Weights of a small GPT-style language model, trained from scratch on English Wikipedia.
Architecture: RMSNorm before each block, learned positions, biases, tied embeddings.
Training: a variant of SOAP for these matrices, 374M tokens, 5710 steps.
Each number is 50 + 15 x the weight over its row's rms, rounded and kept within 0 to 99. Layers, rows and columns count from 0. The size before them is the row's rms in percent of the matrix's.

# down: layer 3 MLP down (transposed), 1024x256, rms 0.217, rows 691-743, columns 128-191
# up: layer 3 MLP up, 1024x256, rms 0.179, rows 692-743, columns 128-191
down691 095:57 44 53 24 62 38 48 43 49 48 21 58 49 37 27 34 29 43 62 45 35 69 60 36 42 46 40 64 28 53 43 60 76 63 13 54 44 63 34 44 71 41 67 30 74 66 75 42 44 46 48 56 27 61 69 32 45 60 59 49 59 49 62 75
up692 088:83 59 58 50 68 63 60 62 53 60 50 43 40 76 62 28 70 55 57 57 58 27 52 47 45 52 74 49 53 72 40 38 74 21 60 59 63 56 53 56 50 53 62 43 41 45 52 60 52 67 23 86 45 57 54 56 49 55 74 63 38 60 58 53
down692 094:20 73 40 26 52 59 39 62 41 22 50 46 40 35 49 36 48 60 30 63 47 43 50 51 48 61 39 69 61 49 56 59 66 63 70 35 68 52 25 54 59 44 40 51 38 63 30 33 78 79 57 34 16 47 75 21 32 29 28 25 60 00 27 44
up693 104:53 46 57 71 36 73 87 55 49 57 42 41 16 18 47 64 66 48 48 53 57 22 55 43 65 48 72 61 65 18 19 55 47 37 33 35 60 48 63 44 54 75 37 31 52 26 67 57 46 60 26 66 70 63 31 61 49 61 60 64 28 58 44 64
down693 106:47 73 55 47 53 54 25 31 31 59 24 62 59 47 65 52 22 63 28 49 52 42 40 50 50 50 36 57 51 56 56 69 33 62 45 42 77 55 65 78 33 54 55 77 55 50 43 48 63 57 68 54 65 61 50 38 47 56 31 48 64 35 42 30
up694 097:57 42 56 26 46 60 38 48 58 18 46 76 58 33 58 41 44 27 41 38 41 18 48 49 31 44 58 43 45 42 28 56 61 52 44 78 67 73 85 66 41 53 51 60 34 71 53 64 50 42 52 38 43 60 58 47 73 38 31 53 55 58 62 40
down694 087:59 41 66 41 35 52 69 71 53 21 46 57 21 54 56 51 64 59 62 60 66 62 48 47 43 44 58 89 38 32 57 41 34 81 28 58 31 54 35 43 30 38 66 28 44 69 76 35 60 48 51 56 80 39 37 14 74 52 57 41 61 40 20 40
up695 098:78 59 35 41 49 62 41 57 42 56 76 55 35 61 55 27 62 30 65 11 48 61 67 82 27 50 47 53 62 70 24 66 78 36 59 43 33 23 69 75 21 50 50 41 63 36 32 49 57 44 23 41 49 78 53 51 50 70 44 53 48 47 29 77
down695 103:55 53 43 65 23 64 40 68 43 30 55 69 73 71 39 52 50 54 86 44 34 51 35 50 42 46 57 31 79 48 42 31 55 67 56 50 57 84 51 69 34 52 46 62 36 65 45 45 39 53 54 56 39 57 68 77 54 44 49 71 48 38 68 41
up696 100:34 75 65 34 53 42 53 53 40 42 47 51 28 54 37 43 63 45 51 50 34 53 37 62 37 59 51 53 39 51 33 33 58 32 67 41 50 39 55 42 82 63 50 52 73 42 32 19 53 50 43 52 37 77 53 17 29 35 80 59 52 38 55 57
down696 102:48 35 65 59 52 61 54 50 48 42 62 29 91 35 76 85 21 17 59 46 65 68 57 60 48 54 42 50 40 66 48 82 24 56 33 53 57 53 37 29 63 24 50 26 60 52 52 74 56 31 46 31 38 26 44 71 58 72 62 45 20 76 43 49
up697 114:34 35 86 37 53 59 82 67 53 50 49 42 64 35 23 32 63 68 56 69 55 50 66 70 40 30 57 77 77 65 37 66 33 30 41 41 15 33 45 54 45 19 30 35 44 17 24 35 68 39 67 81 54 60 48 41 56 41 59 57 28 32 60 55
down697 103:73 39 42 30 24 66 35 41 56 57 62 56 76 56 88 51 47 57 45 21 58 42 55 51 54 44 47 31 38 55 79 43 25 60 38 39 62 32 48 38 57 50 71 51 65 56 37 15 41 48 37 41 58 49 35 30 80 58 18 46 33 54 29 62
up698 106:65 64 58 78 64 60 27 42 39 43 55 39 41 60 58 62 24 64 48 51 50 51 25 72 68 51 46 21 45 53 46 36 58 22 56 72 41 27 44 49 57 54 52 23 90 45 43 43 72 70 55 69 64 47 50 50 37 24 77 89 53 28 53 49
down698 104:54 56 33 52 58 40 61 41 69 45 61 50 32 46 52 71 42 27 70 74 58 54 42 77 80 40 81 31 41 57 43 52 43 53 32 67 59 28 49 54 37 31 54 60 27 52 34 44 48 57 14 41 82 11 56 57 21 53 69 60 50 63 73 79
up699 107:21 30 59 43 37 17 54 51 52 66 30 54 66 41 38 40 71 52 63 47 64 45 51 42 52 51 46 48 52 45 61 56 48 32 41 41 40 76 79 54 60 56 31 44 57 79 31 35 34 51 38 77 37 43 61 55 46 52 34 46 46 36 51 71
down699 088:53 42 62 54 59 56 47 52 61 65 33 66 44 45 45 60 40 71 34 56 77 35 34 59 64 39 43 42 66 51 36 49 41 80 53 71 52 40 46 62 45 39 48 49 42 48 63 74 30 49 36 51 60 63 47 54 73 59 39 58 50 61 45 45
up700 099:62 71 46 54 68 38 64 62 63 48 43 48 35 62 50 43 74 31 43 43 32 64 29 81 78 51 70 53 29 55 66 46 63 32 29 53 52 28 56 35 52 44 55 54 62 55 62 19 26 62 66 47 51 46 53 63 42 59 37 67 39 44 43 61
down700 098:50 57 49 55 41 25 27 52 52 58 38 43 65 69 55 45 82 44 34 44 56 54 36 58 34 26 68 38 73 38 72 47 38 39 43 62 42 55 46 62 55 41 26 48 67 50 46 51 65 58 67 43 71 75 37 44 75 55 55 56 63 30 39 52
up701 108:50 27 51 47 37 35 47 60 40 70 50 21 62 58 58 65 35 37 38 63 30 30 51 62 44 56 44 60 44 42 47 33 40 38 45 60 65 31 47 45 46 76 79 32 53 50 32 46 44 76 43 64 54 46 43 66 52 41 79 54 42 25 41 49
down701 110:44 45 66 59 32 48 41 62 34 49 45 19 50 67 78 65 67 58 44 72 28 33 56 54 52 54 40 66 64 38 62 34 66 30 40 72 78 21 35 55 35 49 63 30 48 27 19 59 51 33 41 63 37 35 67 61 43 52 38 44 43 52 69 69
up702 116:96 42 62 52 42 49 69 45 99 67 66 39 75 29 37 31 57 39 61 70 47 41 48 51 60 28 42 68 41 37 32 72 68 49 53 29 62 36 62 32 50 45 65 50 35 66 24 32 55 81 64 39 47 57 55 68 41 55 46 59 61 36 51 52
down702 125:59 78 53 59 44 51 45 37 55 44 33 43 63 55 51 60 45 67 82 35 55 50 66 24 59 74 64 52 43 39 38 67 49 49 17 53 35 34 42 66 48 49 83 73 33 21 55 58 11 43 64 49 17 60 48 45 62 69 55 17 50 75 56 69
up703 089:41 57 62 58 44 62 23 51 39 51 46 67 81 36 23 76 48 32 31 47 58 43 61 47 24 21 40 56 35 73 41 59 34 59 55 38 38 42 68 50 46 51 49 49 41 59 29 45 46 46 67 42 46 44 19 29 37 58 23 80 36 58 39 47
down703 092:30 44 38 62 57 71 22 33 56 58 47 35 62 32 47 66 83 34 50 60 22 62 63 58 45 31 44 45 58 70 52 56 80 61 69 24 39 40 46 71 43 59 55 64 42 46 41 57 74 62 46 36 54 68 70 41 49 56 28 69 44 25 77 54
up704 094:52 57 82 48 45 51 36 22 49 49 76 61 34 46 50 45 21 30 18 50 40 36 56 71 54 34 53 52 57 42 52 29 53 54 60 61 60 51 52 34 80 50 82 26 52 53 44 47 64 67 06 43 38 78 32 47 72 46 55 50 15 61 70 30
down704 109:42 46 76 57 50 34 62 64 54 59 40 53 74 72 39 36 39 36 57 33 93 22 67 26 32 59 55 68 34 40 74 42 90 42 50 53 36 86 78 20 71 41 50 38 25 45 44 56 43 86 32 58 59 63 61 56 24 49 55 52 37 69 41 45
up705 092:37 84 67 25 64 41 49 41 59 45 37 57 40 74 60 52 50 38 57 62 51 51 44 48 52 43 49 41 28 65 69 73 73 63 50 66 58 45 62 39 33 36 47 40 42 71 65 53 40 44 64 48 70 33 58 22 45 62 31 20 61 34 59 64
down705 105:75 45 27 56 47 61 57 44 48 37 41 43 63 37 32 35 49 48 28 35 55 68 65 68 56 59 46 53 63 31 61 59 33 47 55 50 39 71 54 66 38 30 26 52 59 53 64 68 38 60 39 65 42 54 20 55 47 52 52 57 48 49 41 17
up706 113:41 34 22 64 54 42 55 44 73 10 43 59 57 62 43 58 35 54 50 46 39 35 37 46 42 59 37 56 21 39 31 44 60 35 55 53 23 20 64 42 28 55 18 61 53 60 56 33 56 41 19 30 45 54 42 56 41 40 66 51 36 37 32 15
down706 089:48 44 39 70 40 42 54 58 56 69 49 58 12 52 64 51 39 55 66 57 52 50 76 70 51 27 40 43 57 69 45 56 91 56 70 43 68 61 44 55 43 33 30 61 60 51 37 18 63 53 61 74 46 68 45 40 72 61 24 47 26 61 24 59
up707 097:40 46 49 55 57 40 41 42 40 55 55 69 53 32 67 23 61 55 74 51 37 53 72 60 42 90 35 63 56 38 38 40 57 56 46 54 53 70 35 50 55 57 58 59 37 40 86 58 59 59 47 61 56 06 59 24 41 38 35 62 49 41 63 15
down707 088:63 23 77 45 17 54 44 40 29 36 32 54 65 83 42 37 42 43 38 59 39 56 36 45 56 75 50 49 49 46 70 39 63 49 65 61 40 26 32 49 42 56 44 87 72 58 46 56 57 44 43 42 76 77 34 44 55 31 41 70 48 43 46 28
up708 101:14 63 65 38 38 43 72 41 34 77 23 75 58 59 35 50 77 20 53 42 46 41 52 55 57 47 54 42 51 63 58 58 68 38 75 44 54 50 66 85 32 52 59 49 45 56 53 41 27 41 39 52 51 41 39 42 25 53 48 37 71 24 65 43
down708 124:55 55 62 39 57 62 29 61 50 54 53 48 63 31 43 58 64 42 75 93 36 39 51 16 73 26 52 44 41 20 51 38 46 50 50 44 61 47 58 76 62 50 48 28 33 50 51 60 49 37 41 60 46 25 47 22 52 36 41 58 75 51 70 42
up709 098:42 47 53 47 49 28 28 36 78 32 48 54 72 52 34 62 46 55 58 52 39 64 06 24 59 23 31 44 59 47 53 42 68 48 54 27 62 28 50 27 46 59 57 44 53 47 42 55 66 63 72 57 23 34 70 44 60 51 39 29 36 58 45 35
down709 104:47 37 34 60 46 49 29 63 51 45 29 45 49 51 77 48 57 67 42 57 50 30 46 48 48 79 50 44 56 50 39 28 63 47 27 55 42 50 19 39 41 55 68 61 29 08 64 55 44 28 40 32 33 66 69 28 31 61 44 27 33 54 29 65
up710 103:38 62 29 23 79 58 28 62 54 51 41 62 67 34 47 36 40 38 61 48 09 61 62 76 36 46 63 58 52 47 25 48 64 58 59 55 63 52 55 72 54 65 29 40 57 66 49 46 43 73 21 59 44 52 61 60 58 72 53 47 49 42 67 58
down710 106:43 60 64 91 60 37 48 60 37 27 49 31 53 40 44 73 58 42 35 67 45 49 48 56 52 72 48 14 61 41 35 56 33 49 18 31 28 13 34 57 54 46 47 51 61 70 46 58 53 45 61 48 42 26 58 59 32 40 52 69 68 38 61 37
up711 098:46 48 46 54 77 75 34 57 33 60 74 30 44 39 62 54 47 61 40 46 55 45 34 64 54 73 58 57 42 71 72 86 52 21 37 53 39 66 47 49 50 16 68 69 31 40 71 45 51 46 46 61 52 36 59 56 43 37 26 71 37 75 42 49
down711 093:69 39 62 59 74 34 63 65 28 59 44 65 39 40 55 30 55 55 69 66 51 43 67 66 43 53 41 41 48 35 40 53 48 38 55 53 81 46 35 73 32 53 46 60 41 60 43 39 52 66 53 61 36 35 50 66 77 26 35 45 34 45 57 60
up712 102:53 31 55 41 56 28 17 43 48 46 64 34 60 69 60 98 35 49 47 44 23 62 26 69 58 41 66 47 62 64 56 54 44 26 39 54 46 45 58 50 32 67 43 55 68 51 45 27 58 42 31 54 58 62 59 29 59 26 45 39 76 42 38 33
down712 100:48 68 23 53 31 46 39 56 08 66 60 45 44 32 71 41 47 60 71 53 21 54 62 57 33 75 30 22 37 60 45 53 62 60 79 43 55 12 59 35 55 53 65 25 36 46 58 21 40 75 50 44 47 58 78 69 61 59 62 41 52 44 59 52
up713 101:69 46 56 37 38 45 60 43 74 53 33 54 76 76 56 41 56 66 48 52 36 39 55 47 33 42 61 57 74 69 48 26 53 23 57 46 56 66 54 76 50 49 40 16 60 51 32 40 49 74 47 61 55 56 43 82 42 67 37 46 00 55 38 54
down713 119:36 50 50 48 38 48 53 64 21 30 80 49 53 35 32 51 61 51 55 26 29 41 50 52 71 69 62 69 59 65 41 60 53 65 58 47 51 51 37 71 44 54 87 59 39 26 41 64 54 62 59 79 62 23 51 16 45 58 74 43 79 56 50 29
up714 100:53 71 46 36 29 57 30 51 53 60 59 40 53 52 50 62 65 45 54 81 68 63 52 64 35 44 62 74 61 27 54 36 80 28 43 46 54 59 54 24 63 41 49 39 49 62 59 60 49 42 16 34 59 83 28 71 66 67 53 37 30 43 40 40
down714 088:72 32 61 62 63 49 23 60 43 64 44 78 64 45 41 60 73 57 39 48 68 50 65 39 45 63 37 37 39 55 49 34 69 19 49 36 51 43 70 55 36 48 40 56 57 45 41 39 47 72 92 30 44 40 41 30 28 69 36 34 61 34 25 51
up715 094:68 47 38 62 28 48 68 22 53 46 80 42 55 22 44 71 81 38 52 23 78 58 56 42 80 48 64 57 45 59 63 47 87 35 55 26 26 47 44 88 75 43 57 14 48 61 48 38 58 48 65 56 57 67 44 63 40 53 73 44 34 45 71 17
down715 093:58 57 41 61 70 61 53 62 24 49 46 23 80 29 31 39 53 72 22 52 46 47 10 40 67 65 60 72 63 39 57 43 57 57 52 33 59 64 29 35 62 43 78 59 62 32 55 58 25 58 55 43 22 62 56 61 64 61 57 45 42 40 55 53
up716 097:45 15 56 18 52 51 62 65 50 63 10 55 38 59 31 53 75 54 46 37 39 63 46 55 43 45 53 43 44 52 55 45 45 60 31 62 31 56 66 68 65 35 65 38 47 52 49 39 57 29 64 70 63 50 51 81 42 57 32 40 37 53 37 48
down716 109:45 32 62 69 66 44 52 79 51 59 21 60 67 62 51 37 51 69 81 69 45 47 51 40 59 48 42 38 73 38 51 47 70 23 63 29 21 43 53 71 37 34 50 29 63 62 83 73 54 91 65 38 36 44 71 55 57 48 33 49 40 44 39 48
up717 101:56 67 97 51 74 59 35 75 71 57 27 41 38 47 69 64 67 53 43 60 47 50 48 57 48 43 48 57 71 53 39 69 57 29 48 52 88 54 69 51 72 64 32 36 32 39 31 77 20 59 37 45 32 48 16 74 59 72 32 59 44 56 35 40
down717 100:91 37 76 56 32 74 69 57 30 44 45 53 48 59 51 44 63 32 62 35 44 54 56 44 52 37 58 56 69 59 63 37 54 64 80 65 63 24 63 83 59 24 36 77 43 51 64 52 47 74 50 59 65 67 45 27 48 52 62 61 46 24 23 69
up718 089:42 52 30 43 77 43 45 46 42 43 45 45 38 41 75 32 35 68 66 38 43 44 40 56 68 77 55 55 59 37 42 62 39 38 57 37 51 79 51 41 65 50 38 56 38 42 50 32 79 59 29 54 73 45 74 68 52 36 48 53 52 51 58 75
down718 105:38 38 66 45 61 61 40 55 48 76 88 47 72 56 72 51 30 67 65 49 27 54 53 31 77 43 30 43 63 24 56 65 59 76 61 61 31 35 45 34 34 51 61 56 44 50 70 56 53 62 57 51 30 40 64 47 33 66 67 32 07 60 46 29
up719 087:33 47 47 41 54 12 60 48 36 37 54 50 42 57 34 57 53 38 22 60 56 38 38 52 22 38 17 32 34 54 51 44 16 49 20 43 32 76 70 45 57 32 61 27 48 23 31 40 54 46 62 52 47 51 45 44 28 29 52 56 37 49 65 48
down719 108:37 57 69 47 27 52 64 65 48 42 45 56 34 72 53 41 57 42 40 54 53 57 53 40 38 44 27 36 42 35 43 53 23 71 66 55 43 55 34 47 49 42 51 33 35 61 27 60 36 61 44 09 64 52 65 44 33 46 59 65 41 75 54 53
up720 077:30 63 50 64 61 57 56 56 60 58 19 52 84 43 30 46 55 30 54 39 42 54 43 67 22 47 41 21 37 65 41 56 51 71 77 60 74 55 46 48 54 34 59 77 47 62 18 54 63 40 79 34 46 53 74 30 62 55 39 38 60 49 76 73
down720 075:54 50 62 62 56 52 53 40 35 29 77 43 02 60 39 39 58 55 50 29 60 43 62 71 66 54 70 37 36 43 54 50 51 20 42 41 75 37 41 55 22 65 65 40 48 61 62 29 57 42 40 71 58 50 40 72 86 58 39 60 54 47 29 52
up721 094:06 69 46 46 47 60 51 60 42 65 49 38 67 69 66 69 75 47 50 39 29 65 25 50 52 45 59 53 50 25 69 50 66 18 68 68 37 44 61 62 40 64 48 31 67 53 43 51 89 47 55 68 57 41 61 43 62 57 99 50 63 46 57 41
down721 109:57 48 50 57 25 56 67 48 24 57 71 34 58 36 63 25 40 43 40 39 60 28 44 49 53 57 50 85 30 54 66 00 62 52 60 48 45 78 65 75 36 42 67 37 53 49 71 47 51 47 60 26 44 64 40 61 62 35 71 36 65 33 58 76
up722 096:60 23 74 38 49 29 49 25 50 48 41 63 41 78 51 40 35 52 77 60 71 32 71 63 49 84 30 52 36 65 50 61 31 44 52 38 66 66 45 51 45 64 50 47 51 43 48 29 50 58 49 56 46 40 49 60 52 52 20 83 48 30 38 53
down722 105:28 41 31 74 43 38 56 51 46 77 40 30 52 57 59 58 71 64 39 30 46 50 53 87 49 75 66 49 31 24 59 55 42 64 59 44 47 57 58 48 48 60 52 58 40 58 86 34 68 32 60 56 61 53 55 57 45 44 61 44 47 34 48 45
up723 094:31 62 39 59 55 52 39 33 51 49 66 48 45 75 64 80 37 57 47 54 45 10 41 44 47 25 41 63 64 47 56 71 46 38 32 54 36 42 51 61 66 37 28 63 50 54 35 28 77 53 54 54 74 28 57 57 38 68 65 70 38 73 45 42
down723 089:23 62 47 59 42 38 44 23 41 34 57 67 51 31 47 36 34 75 73 42 41 33 55 60 68 56 38 44 50 34 53 54 27 47 36 63 68 36 39 99 46 13 44 61 22 65 53 23 46 54 27 36 46 47 37 45 43 44 62 41 51 74 42 65
up724 100:62 77 53 45 55 56 51 23 64 55 70 61 74 58 44 51 66 63 41 16 57 56 45 38 78 47 32 42 65 55 49 42 49 62 50 49 35 81 29 39 31 69 38 81 53 65 17 51 44 66 52 28 50 56 40 67 66 43 81 58 62 61 49 61
down724 085:35 61 45 50 63 48 55 51 29 43 52 38 46 46 69 52 35 60 27 63 57 44 68 49 42 47 53 63 30 72 53 69 41 57 59 50 63 31 55 72 39 00 48 33 67 47 50 48 74 27 54 51 18 63 73 25 39 50 78 45 70 53 31 63
up725 099:66 68 11 58 55 53 15 57 47 69 64 74 39 29 49 23 68 27 56 51 57 55 32 69 19 52 57 49 52 48 57 62 47 42 56 78 41 44 52 55 77 70 65 51 50 64 38 65 53 58 58 49 43 35 41 71 59 33 59 36 44 67 69 64
down725 104:29 28 62 45 60 36 54 70 22 68 32 71 57 52 39 53 35 52 76 41 55 26 39 55 56 62 50 43 66 68 58 40 70 44 79 39 49 55 42 41 65 49 65 53 46 43 48 46 40 51 59 34 35 40 39 81 14 45 36 69 75 37 40 27
up726 097:43 43 37 48 37 18 42 19 62 69 42 37 35 17 74 31 64 86 37 33 50 38 46 53 48 64 67 44 48 67 26 54 49 48 47 37 44 94 54 40 29 75 50 52 67 27 60 68 52 23 37 58 34 55 43 43 64 40 46 74 73 23 67 35
down726 093:43 46 47 37 64 44 56 78 63 62 60 58 25 54 20 32 37 45 36 71 09 63 55 22 56 74 39 44 41 31 58 58 66 45 50 46 49 65 52 49 56 42 61 45 23 48 68 39 37 89 29 52 35 53 85 70 60 69 50 64 64 53 63 45
up727 092:47 18 27 17 62 64 49 40 54 54 47 44 64 51 64 39 58 39 43 50 36 60 70 67 27 47 61 57 28 64 47 32 62 75 47 41 49 67 63 07 33 75 49 47 66 35 44 49 77 57 50 60 41 70 47 68 65 34 41 63 53 54 78 41
down727 115:46 37 39 65 47 45 81 58 50 25 51 43 40 66 51 63 48 59 49 40 66 71 44 32 24 47 49 29 64 49 55 83 72 58 47 82 33 30 43 73 57 62 49 40 21 36 33 37 38 43 89 31 64 38 53 32 57 66 43 36 81 56 49 66
up728 106:63 23 53 51 41 50 42 40 40 57 49 60 49 51 43 44 50 64 42 56 47 44 61 63 53 23 44 54 86 39 23 67 42 45 52 41 44 46 46 75 33 66 33 58 68 59 49 65 60 51 74 38 63 48 32 62 74 70 20 49 66 77 44 39
down728 087:62 54 39 73 63 62 84 49 73 17 90 29 37 51 51 42 26 37 76 46 38 46 46 42 14 28 48 41 20 65 32 55 53 29 26 44 46 53 31 56 71 72 67 28 40 53 48 45 47 57 38 35 60 44 75 75 10 64 79 60 41 43 63 40
up729 099:50 53 45 75 55 48 48 61 70 38 58 39 62 61 32 71 38 28 52 50 43 33 49 27 64 37 35 66 70 61 64 44 54 65 37 67 42 28 68 49 53 33 69 26 59 84 43 99 73 63 54 47 80 35 67 60 72 38 48 38 43 36 43 50
down729 094:70 28 64 42 09 65 61 56 85 38 51 41 48 24 37 46 33 39 59 26 54 54 59 66 53 40 26 48 53 07 57 55 49 50 53 42 46 39 58 69 46 30 46 35 48 58 46 70 45 68 54 34 34 53 42 45 69 55 38 39 37 58 34 51
up730 109:58 39 47 51 46 28 68 44 78 61 41 64 38 56 43 60 30 31 70 33 66 49 60 27 68 56 51 55 55 63 48 50 41 39 40 76 61 52 35 53 50 36 40 67 50 48 28 67 27 41 27 54 41 58 72 43 42 39 45 41 60 79 40 60
down730 088:47 47 59 57 62 78 34 49 40 17 80 36 55 43 49 47 79 48 60 52 50 59 34 48 40 17 40 51 39 66 42 52 59 32 50 43 70 70 58 59 69 31 82 43 59 34 77 49 74 51 58 58 64 59 53 73 22 74 60 64 65 46 49 43
up731 099:64 51 64 44 42 61 37 42 44 25 66 54 62 78 52 71 17 43 30 47 29 32 65 43 52 53 63 59 47 70 63 39 42 52 37 39 43 54 43 59 29 25 72 58 53 63 77 55 53 34 28 50 35 70 38 71 45 54 27 44 72 50 54 63
down731 102:50 44 36 32 42 37 74 45 68 58 40 73 81 59 51 46 55 87 63 37 39 16 49 48 51 57 61 68 51 83 53 64 53 50 47 88 55 64 32 64 31 42 38 58 61 49 51 51 56 49 54 52 71 46 37 72 58 28 63 65 37 83 40 06
up732 102:33 88 50 54 16 29 32 57 69 42 48 59 36 65 28 47 83 57 31 69 35 59 46 37 64 34 63 63 51 64 56 90 41 48 42 52 38 71 36 52 46 36 58 47 47 53 80 42 49 58 42 68 64 10 20 45 41 94 58 41 51 51 32 28
down732 088:51 52 69 56 56 57 65 79 24 56 46 50 47 18 61 39 61 46 60 45 77 36 58 55 55 59 47 22 61 43 63 55 74 40 50 14 49 44 34 40 52 41 40 35 51 14 32 33 70 53 69 57 42 35 41 38 77 52 28 41 26 23 43 35
up733 093:64 43 34 63 24 45 73 29 57 37 45 46 67 36 27 30 35 63 36 52 60 45 62 21 46 52 53 52 51 45 58 40 31 42 22 48 35 80 37 52 40 36 51 61 72 76 60 66 30 78 25 45 59 27 40 21 40 46 30 47 35 35 52 60
down733 097:17 59 38 29 60 60 65 27 29 66 54 39 17 37 50 44 80 75 65 54 39 89 51 28 45 52 30 54 82 54 45 62 47 67 56 72 63 38 74 42 35 41 28 48 57 49 44 68 48 62 28 44 39 44 41 43 75 47 76 66 78 66 56 39
up734 088:23 49 16 48 52 62 64 59 44 34 47 52 40 61 48 52 41 26 40 42 60 57 46 52 51 39 50 58 93 57 50 47 68 37 33 78 48 52 72 80 62 55 42 51 43 40 62 36 29 42 46 22 62 43 54 75 23 60 54 40 57 40 38 51
down734 102:84 52 57 33 49 65 59 57 48 28 66 30 45 65 62 33 45 57 67 57 39 39 43 41 71 53 33 39 60 31 39 52 22 43 58 64 50 68 43 64 33 50 57 30 16 46 49 33 47 28 71 27 54 55 72 84 66 49 22 28 74 37 63 67
up735 113:57 74 19 49 67 59 76 55 45 66 60 65 47 29 48 43 35 25 63 37 62 28 70 51 56 78 62 61 32 60 51 35 74 61 56 15 26 51 28 50 68 54 62 53 59 59 59 47 55 55 56 42 82 50 52 38 35 62 43 26 45 53 50 57
down735 120:35 48 51 52 57 38 60 49 55 65 55 60 49 13 31 34 32 30 71 27 39 22 51 55 71 50 26 67 65 46 69 39 67 45 07 70 39 27 44 44 73 75 80 27 36 48 88 40 13 80 48 61 50 26 31 80 51 27 66 61 53 49 42 49
up736 113:72 39 87 26 80 43 77 34 80 55 27 70 41 35 22 55 35 56 42 62 43 66 33 67 71 45 69 45 30 61 61 41 65 45 20 53 41 27 41 47 33 48 23 37 50 20 20 55 35 27 37 36 40 41 46 45 56 44 61 64 46 46 38 56
down736 096:59 57 75 51 59 52 68 31 42 43 35 49 57 47 78 08 41 44 47 86 46 79 24 56 61 32 72 46 39 35 64 72 40 44 64 62 48 59 71 57 38 47 15 59 69 49 44 30 97 49 56 79 39 61 55 54 60 57 51 55 16 28 60 95
up737 099:32 75 76 36 38 70 40 69 49 30 20 54 46 77 64 50 33 57 41 48 56 51 81 33 21 33 81 52 55 38 76 31 70 60 51 42 42 46 68 76 69 35 37 63 57 38 66 47 36 45 55 44 18 39 32 31 42 41 44 43 53 59 66 38
down737 092:40 54 15 53 42 36 56 11 40 50 42 66 52 24 55 60 55 29 36 54 51 67 32 46 68 49 67 44 52 53 42 37 64 78 38 61 60 33 40 33 62 50 65 51 69 44 63 80 32 65 35 36 30 31 69 68 44 73 47 20 40 51 29 75
up738 113:51 75 40 56 41 60 60 57 45 39 57 34 45 74 17 52 69 61 50 59 46 61 62 57 73 45 81 99 37 86 52 20 86 62 35 73 26 34 76 57 40 46 51 56 57 47 38 44 23 48 51 73 42 38 46 49 43 28 47 45 42 19 48 43
down738 090:47 48 59 42 37 59 56 35 56 52 49 44 67 43 27 20 63 72 64 49 49 58 32 43 82 63 70 33 57 38 57 47 38 39 81 58 68 43 59 56 87 36 42 54 82 44 36 59 73 57 46 39 52 34 19 40 88 43 49 42 60 45 62 77
up739 090:48 70 32 61 32 30 61 67 44 52 52 60 61 49 39 57 29 52 35 72 33 67 60 61 48 46 70 39 67 61 45 28 45 58 30 59 45 43 50 40 44 54 46 33 30 85 62 50 64 64 53 66 59 40 25 64 47 61 29 46 52 64 77 74
down739 100:40 64 60 36 57 29 50 59 43 34 29 57 49 48 80 30 45 35 58 75 85 52 64 51 54 44 45 64 10 40 55 50 73 47 40 33 63 28 35 49 71 52 54 62 66 63 50 73 46 17 39 52 22 08 39 64 45 90 81 54 34 48 64 13
up740 103:29 64 73 45 75 35 56 14 77 47 46 80 36 60 49 47 44 31 18 29 95 52 51 54 58 50 41 43 62 58 18 50 48 38 35 54 59 45 62 20 62 50 46 20 35 40 42 43 54 55 38 47 63 38 68 60 25 45 13 52 40 50 45 21
down740 106:33 62 64 18 40 72 66 63 35 66 56 60 33 52 76 62 61 56 34 44 56 65 54 25 53 69 73 63 51 69 50 58 73 40 27 38 26 50 61 49 59 39 55 61 45 47 48 62 36 37 59 60 26 62 37 67 25 27 55 76 59 67 58 29
up741 094:60 16 63 36 42 75 68 66 63 63 37 72 51 45 47 63 48 52 43 45 50 58 43 29 40 68 84 62 59 31 43 58 43 47 49 57 78 58 90 34 45 42 52 48 47 26 58 13 18 67 52 38 54 47 77 31 36 73 63 40 63 54 72 44
down741 106:38 60 50 65 45 32 51 70 39 39 45 56 50 42 60 47 67 61 58 58 49 51 37 09 38 63 54 38 40 76 64 57 51 38 49 53 49 65 63 57 39 42 57 65 59 55 54 51 92 58 57 56 27 42 46 59 53 16 52 22 51 62 34 48
up742 095:28 56 35 49 73 57 49 71 66 46 46 71 81 58 67 51 68 37 42 21 66 62 16 49 47 28 54 49 58 72 45 58 49 50 43 64 36 61 25 45 52 70 38 72 17 69 50 70 37 64 38 49 42 35 43 44 55 55 66 41 50 61 34 49
down742 097:43 45 60 47 52 54 42 31 38 59 64 51 87 81 39 77 44 50 60 43 39 51 59 42 49 57 73 27 36 40 55 58 56 24 50 45 51 47 51 71 71 45 70 56 52 69 50 47 53 71 32 70 26 61 53 67 31 46 50 12 63 32 53 48
up743 089:63 53 60 52 35 57 66 45 76 59 42 62 57 72 48 46 41 54 43 57 58 39 54 72 54 34 34 60 42 24 78 41 57 82 48 60 38 89 46 47 48 68 63 30 60 61 44 31 29 66 51 63 51 60 35 37 45 37 17 61 39 44 37 55
down743 101:87 44 61 62 32 49 23 41 49 56 37 38 45 42 64 63 50 61 59 76 49 77 44 36 58 51 19 69 49 58 38 53 33 27 67 63 45 52 41 69 58 42 49 25 50 50 34 74 72 54 34 54 29 56 53 44 29 51 26 50 72 86 73 51